Weights of a small GPT-style language model, trained from scratch on English Wikipedia.
Size: 15 layers, width 128.
Each number is 128 + 32 x the weight over its row's rms, rounded and kept within 0 to 255. Layers, rows and columns count from 0. The size above them is the row's rms in percent of the matrix's.

# layer 7 MLP up, 512x128, rms 0.117, rows 160-184, columns 0-127
size [104  89  85 103 100  94 117  99 100 108 109 105  93 103 123  82  93  93 101  97  98 104  98  97 104]
[[173 171 162 141 138 191 147 149  76 123 151 183  82 165 102 111 112 134 170 125  93 124 147 156 140 150 102 193  80  84 117  79 147 119 107 123 113 164 114 105 106  17 126 121 177 126 118 117  80  97 211 138 150  97 158  99 139 100 105 120 103 185 149 185 120 117 166 125 130 132 105  83 124 134 102 117 164 157 124 123 108  85 155 151 116 129 176  94 139 106 120 129 149 129 162 116 142 177 113 192 183  76 124  78 125 132 125  97 129  92 141 140 132 135  96 104 148 191  78  81 153  98  83  99 125 140  80 135]
 [ 90 114 147 126 125 186  91 148 150  96 101 141 167 108 191  93 130 108 136 112 124 104 137 191 120  97 111 184 159 131 141 133 112 115 147 138  84 171 199 168 142  79 152 104 144  91 122 112  93 204 153 149 170 135  34  86 164 117 131 166 136 103  83  69  91 122 168 130 150 149 127 109  80 141 119  82 104 152  99 127 140 119 130 114 152 165 169 124  95 160 158 136 122 146 104 180 147 145  68  65 116 182  91 124 111  96 136 109 149 180 126 127 158 118 128 161 154 124  99  68 202 139 145 114 167 105 109  81]
 [165 159 111 153 148  93  86 141 120 131 129 119 128 198  71 158 166 169 109 140 178 164  86 129 136 128  82 114 136  97 139  78 123  85  74 129 138 170 103 169 123  82  88  86  54 141 145 166 196 115 109 133 133  97 108 166 125 154  97  81 115 167 106 140 116 183 138 162 144 124 105 174 168 103 153 122 139 127 135  43  57  56  89 122  89  77 148 171 108 119 149 105 122  95 109 138 103  83 144 134 115 111 174 144 119  83 174 160  76 180 144  92 133 120 118  86 144 151 166 144 154 123 130 120 157  91 133 136]
 [115 132 155 123 112 102 110 129 123 116  69 118 147 100 132 121 118  82  98  85  91 125 148 163 152 118 113 139 161 118 188 120 148 158 132 114 102 147 137 158 143  88 141  96 116  84 161 140 174 146 161 120 157  93  29 175 116 132 148  65  88  95 132 128 132 113 116 160 125 118  82 104  85 116 168  54 205 135 111  64 102  84  93 129 127 107 127 196 192  90 140 109 187 104 101 110  94 133 166 152 167  78 137  84 129 114 184 119  93 130 147 142 100 122 131 176 144 179 173 136  83 174 158 150 153 113  76 128]
 [149 126 120 105 147 120 105 133 148 132 190 153 107  88 119  94 112 150 134 143  86 184 134 111 148 148  87  95 116 120  80  75 146 125 108  80 137 141 159 173  94 139  86 111 118 108 133  64 150 169 182  97 152 161  86 111 150 163 203  89 100 163  13 132 125 122 101 105  84 147 160 152 161 136  70  88 136  86  90 122 158 110 138 103 138 156 141 117 132 114 108 108  64  97  79  88  89 146 148 159 111 134 140 143 127 132 127 145 102 108 132 105  64 140 127 116 128 197 133 105 135 153 207 150  88 110 199 136]
 [129 175 144 117 145 155 160 187 140 152  69 126 115 129 114  76 143 115 152  37 164 206 110 161 144 123 163 169 140  54 187  97  63 159 122 100 137 131 144 121 131 164 173 151 135 147  88  98  57 178 148  93 158 116 106 158  96 141 121 167  70 121 160 151 170 114 136 173 117 181 104  91 119 167 151 150 148  94 116 122 110 113 115  56  93 158 133 149 147 123 131  70 151 132  90 126  88 148 114 156 138  77 112 146 100  80 109  84 185 112 101 128 131 122 106 147 128 182 115 164 107 161 110 139  96 119 133 120]
 [118 132 175 135 159 134 161 120 106  66 125  95  95 125 147 151 212 140 195 126 135  90  85 136 161 177 112 169 125  91 139 115 150 164  96 134 152 160 120  87 122  95 146  86  90 120  61 199 127 138  69 102 111 185 145 118 167 133  79 112 150 117 133 148 165 113 118 143  51 108 139 152 131 103 109 120 137 123 123 176 111 156 105 105 133 119 108 113 157  73  90  73 129 114  56 154  89 146  89 150 140 179 124  74 113 124  83 135 106 148 136 100 160 193 167 161  81 182 106 142 133 132 163 187 107 132 146 103]
 [136 134 130 174 194 135  90 116 158 156 155  82 119 100  82 171  80 184 154 153 122 170 135 162 112 130  95 192 134 175 158 141  91 154 122 145 152 155 101 159 132  88 126 152 132 116  45 129 106 104 124 129 164  86 164  64  85  90 164 150  99 177 132 128 145 115 156  98 127  74 135  84 108 158 143 134 133 175 165 142  55 118 117 141  93  75 171 181 162 186 170  86 103 169 116  86  76 119 118 127  71  99 158 127 111 158 128 119 140 113 159 139 157  74  86 127 131 122 103 141  93  94 110 153 126 177 125 159]
 [148 153 148 147 113 105 166 141 154 147  97 138 125 165 117 101  99 154 122 117 113 110  76 125 127  86 185 133  95 120  99 206 107 190 131 147 128 160 109 112 150  89 107 139  94 112  93 182  84 187 153 142 157  96 132 130  76 137 104  80  53 124 141 156 190 166  99 153 113 158 121 141 187 151  69 109 150 165 147  99  78 104  33  97 115 166 156 106 167 128 114 117 175 128  99  95  57 129 116 108 126 130 143 112 118  90 172 149 138  49 145  99 133 130  88  88 122  88 139  99 115 134 114 186 131 140 144 156]
 [141  48  93  85 167 119  97 114 168 147 120 140  73 142  94  71 125 159 156 161 123 110 106 133 123 131 129 173 152  86 186 134 132  98  64 100 124 135 136 160 166 122 110 160 176 138  86 122 147 183 137  89  93 104 126 143 137 114 160 147 118 160  52 122 104 193 160 145  94 141  77 162 135 128 129 160 103 162 141 144  98 120 144 122  60 103 175 109  91 149 133 123  98 112 101 153 107 199 157 161 195 120 124 111  96  63 111 204 155 134 152 142 140 131  79  91 117 128 171  89 121 169 108  88 122 134 178 155]
 [189 189  85 194 126 100 138 146 103 128 119  98 163  64  73 154 149 135 179 156  94 100 112 220 109 104  41 120 142 120 109 114 164 177  56  58 155 107 105 122 135 122 133 136 117 144 166 142 149 195  97 166 134 182  92 130 134 102 148 126 180 136 129 171  85 138 127 165 131  82  76 124 158 115 126 106 121 146 125  74  92  99 108 104 173 143 111 113 131 166 139 120 147 143  91 134 154 113 152 123  94 133 172 149 169 137 120  91  97 129 170  82 136 124 155 129 156 140 137 127 111 153  84 188  83 143 148 125]
 [107 148 124  74 145  97 164 124  88 162 136 172  96 110 175 109 178 100 150 112 127  92 184 105 123 131 129 139 156 102 146 127 111 176 116 123 161 115 117  63 138 100 114 147 101 161  83  83 105 126  98 171 108 110 175  82 155  99 150 110 134 117  82 116 159 133  98  94 188 196 129  84 124  76 145 134 140 166 129 127  65 174  85  73 104  89  94 157 147 117 134  97 156 162 148 131 127 130 105 183 241 147 142 100 100 157 162 149 128 107 127  88 208 123 172 154 136 120 140 166  95 100  71 141 141 137 115 129]
 [126  95  71 138 131 157 136 132  96 138 157 124 102 111 117 153 108 137 207 182 115 127 149 135 158  97  71  97 103 143 105 136 124 101 122 127 126 119 102 101 152 109 109  63 126 172 188 164 133 154 156 103 143 119 129  69 110 102 102 138 104 141  96 190  98 129 150 143  96 150 149 160 131 194 128 131  71 180 128 129 154 131  98 145  98 121  42 174  77 181  71  67 103 155  95 169 102 155  97 116 128 146 131 102 148  82 112 137 158  92 131 137 143  55 148 179 145 137 113 214 129 172 184 146 151 105 100 109]
 [155 112  84 138  97 142 100 135 121 111  99 150 122 170 147 155  91  68 134 163 104 116 172 158 127 120  76  90  91 173 105 115 149 102  67 165 159 148 164 127 167 105 165  87 135 134 123 140 167 143 143 175 160 141 161 153 164 160 123  83 194 146  92 121 177 166 140  76 179 136 146 109  51 103 122 133 108 133 116 127 146 160  57 143 136 107 146 117 105 156 117 147 129 104 109 157  90 216 170 146  92 106 130  93  25 140 176 110 130 106 149 100 127 140 128 163 138 103 203 102 104 147 108 178 100 119  99 137]
 [128 180 165 122 166 116 143 177 166 154 125  91 137  83  98 109 128 209 125 155 120 127  94 138  74 166 154  91 160 190 127  84 104 171 124 133 153  87 108  82 108  59 196  54  84  75 172 131 121 126 118  98 127 144  95 170 140 165 179 189 112 111 138 139  66  98 158 160 122 106  86 142 115 165 177  91 113 127 152 137 126 115 131 103  99 169  86 125 109 108 125 105 140 135  82 120 161 120 156 119 151 143 140 114 109 145 107  87 166 148 173 111 117 116 187 101  73 129 137 125 177 143  80 164 112 145 143  73]
 [ 62  96 144 125 112 118  98 185 132 120 170 126 130 149 122 149 102 125 142 166 125 102 110 178 112 106  81 139 150 142 155  82 102 193 152 125 170  89 171 164 155 121 147 187 159 134  29 141  91  81 125 154 148 148  54 102 158 149 187 114 105 166 179 150 124  86 153 123  70 135 148 132 131 152  65 120 110 153 169 113 135 158  69  76 112 109  91 172 211 116 191 125 137 138 124  94 149 123  93 124 150 137  88 125 197 121 129 146 173 161 146 153 113 139  88 127 136 124 132 127 165 103 107 151 115 109 135  93]
 [117 125 103 161 167 179  90 192 151 117 141 132 136 136  86  97 117 112 132  94 131 146 108 144 139  91 125 145  82  91 136 126 157 167 144 130 113 154 168 100 185  75  97 128 124  86 114 120 144 107  66  94 158 150 148 141 160 185 148  98 164 138 102 147 208  85 174 100 168  72 138 164 132 122 123 109 104 144 157 119 114 120 142 164 118  89 165 119  87 112 154  72 127 148 156  53 156  72  52 182 151 146 135 166 109  77 109 119 143 106  85 106 154 134 115  97 153  55 140 149 176 175 147 121  94 171 174 102]
 [158 100 125  59 192 120  76 138  97 150 139 155 144 166  98 116 149  96 170  99 110 135  96 118 117 104  94 177 125 171 114 167  90  90 105 146 153 109 161  91 151  88 166 108  82 175 191 133 110 147 117 133 172 159 152 116 106 100  60 149 161 112 128  35  88 152 155 129 147 158 147  91 143 135  91 144 101 102 124 151 108 129  73 154 161  77 117 162 147  88 110  77 131 104  75 140 128  93  77 144 114 145 134 138 101 139  67 111 182 216  90  81 122  78  85 150 147 129 130 122 118 124 129  89 108 125 143 142]
 [158 178 131 125 178 161 142 152  92 136 132  52  93  99  99 157 124 130 137 157 127 130 108 131 144 141 148  85  94 106  87 137  45 190 117 145 163 113 146 151 198  90 152 155 171 210 102 131 124  96  67 114 123  87 137  74 193 121  91 184 101 130 147 176  74 105 133 119 140 136 122 197 103 176 126 135 167 123 153 127  90 160 140 125  97  80 162 200 156 101 132  94 124  91  90 156  86 181 163 129 198 129 124 147 153 116 117 144 128 143  97 130 137 149 141 106 103 187 124 121 163 129 138 105 120 126 123 125]
 [143  93 163 129 157 151  86 102 179 148 149 106 164 104 137 130 140 130 113  71 107 128  98  67 135  99  80 117 173 118 120 120  67 160 191 146 139 167 121 132 140 132 121 138 129  80 114  96  77  85 126 171 127 151  85  96 231 108  47 130 135 188  98 119 113 152 158  99  95 135 136 121  57 209 125 106 148 101 119 130 100 160 199 107 117 140 118 190 108  81 133 169  86 116 152 112 114 108 153 124 129  96  92 127 133 154  91 135 151 165 109 129 145 105 135 121 115  79 186 139 144 164  78 118 107 118  77 136]
 [128 177 176  96 103 137  85 153 124 121 115 177 131 110 121 106 172  97  97 112 107 119 144  89 146 118 131 155 147 113 162  37 136 100  72 187 159 168 148 144 153 109 158 136 156 134 146 175 152 117 153 170 120 121 139 129 155 168 138 119  69 135  94 125 180 145 143 170 208 151 158  52 119 147  91  84  97 109  97 104  26  94  82 108 123 104 152  99 124  85 124  87 171  95 127 106 159 116 120 161 178 124 131 126 151 148 175 127 129 135 116 110 151 146  76  67 115  94 163  98 126 139  75 124 104 139 167  81]
 [205 112 115 175 153 114  93 154 139 135 143 195  96 110 154 125 109 143 171 149  53  79 103  84  83 146 105 149 158 172  69 111 138  60 120  86 178 105 142 157 124 123 112 178 142 123 174 153 114 154 163 130 136 101 181 123 151 121 143 115 101 183 182 120  95 169 110 100 211 173 183  95  94 177  84 157 137 117 137 179 120 109 167 108 110 120 138 157 138 167 156  98 122  83 126 124 102 121 158 117 109 104  93 117  88 138 149  85  86 104 127 128  88 130 109 144 111 139 107  68 115 199 118 133 126  87 122 104]
 [137 128 117  88 123 139 168 142  90 203 103 105  78 156  89 119 134 107 130 175 155 123 139 186 174  75  80  69 140 106  76 137 118 151  49 128 145 109 133 197 125 157 125 162 128 126 122 168 202 108  62  84 159 112 107 111 119  93 135 120 146 124 134 159 162 246 133 100 154  51  89 129 110 142 104 162 146 133 120  98 114 109 117 108 118 121  96 125 127  98 157 189 137 121  77 145  91 107 105 126 144 142 141 119 107 155 153 130  57 106 133 145  88 150 168 120 159 152  86 153 156 148 114 123 141  91 131 150]
 [105 154 165  88 167 152 142  98 153 103 142 138 122 162 161 165 126  36 141  98  82 146  90 118 130 122  71 119 159  75 151  91 112 147 110 162 119 131 174 119 128 120 135 111 120 128 199 109 130  74 151 102 152  86  65 111 132 163 172  93 115 113 102 136 131  92 120 140  93 115 121 162 106 200  81 153 110  74 110 123 162 144 147 138 159 147 133 133 156 131 143 154 168 156 111 149 117 140 102 114 166 179 107 182 104  88 193  68 110 197 170 129  64 100 171 109 101 155  63  88 153 148  93  99  79 133 132 127]
 [162 109 100  80 126 161 176 151 171  71 130 124 121 162 119  45 202 143 150 110 109 139  68 112 106 123 141  98 143 153 136  63 147 100 192 106  94 116 113 134 133  87  98 159 107 154 178 164 154  86 150 137 155  89 168 145 112 128 146 181 182 144  77  92 148 150  79 172 147 124 138 113 117 100 124  95 106 133 184 224 102 198 112  88 118 173 157  86 109 132 168 110 109 129 126  87 111  84 115 115 148 118 105 120 127 106 129 137 194 153 133 114 161 158 132  81  95 119  98 126 125 138  92 106 115 141 177 153]]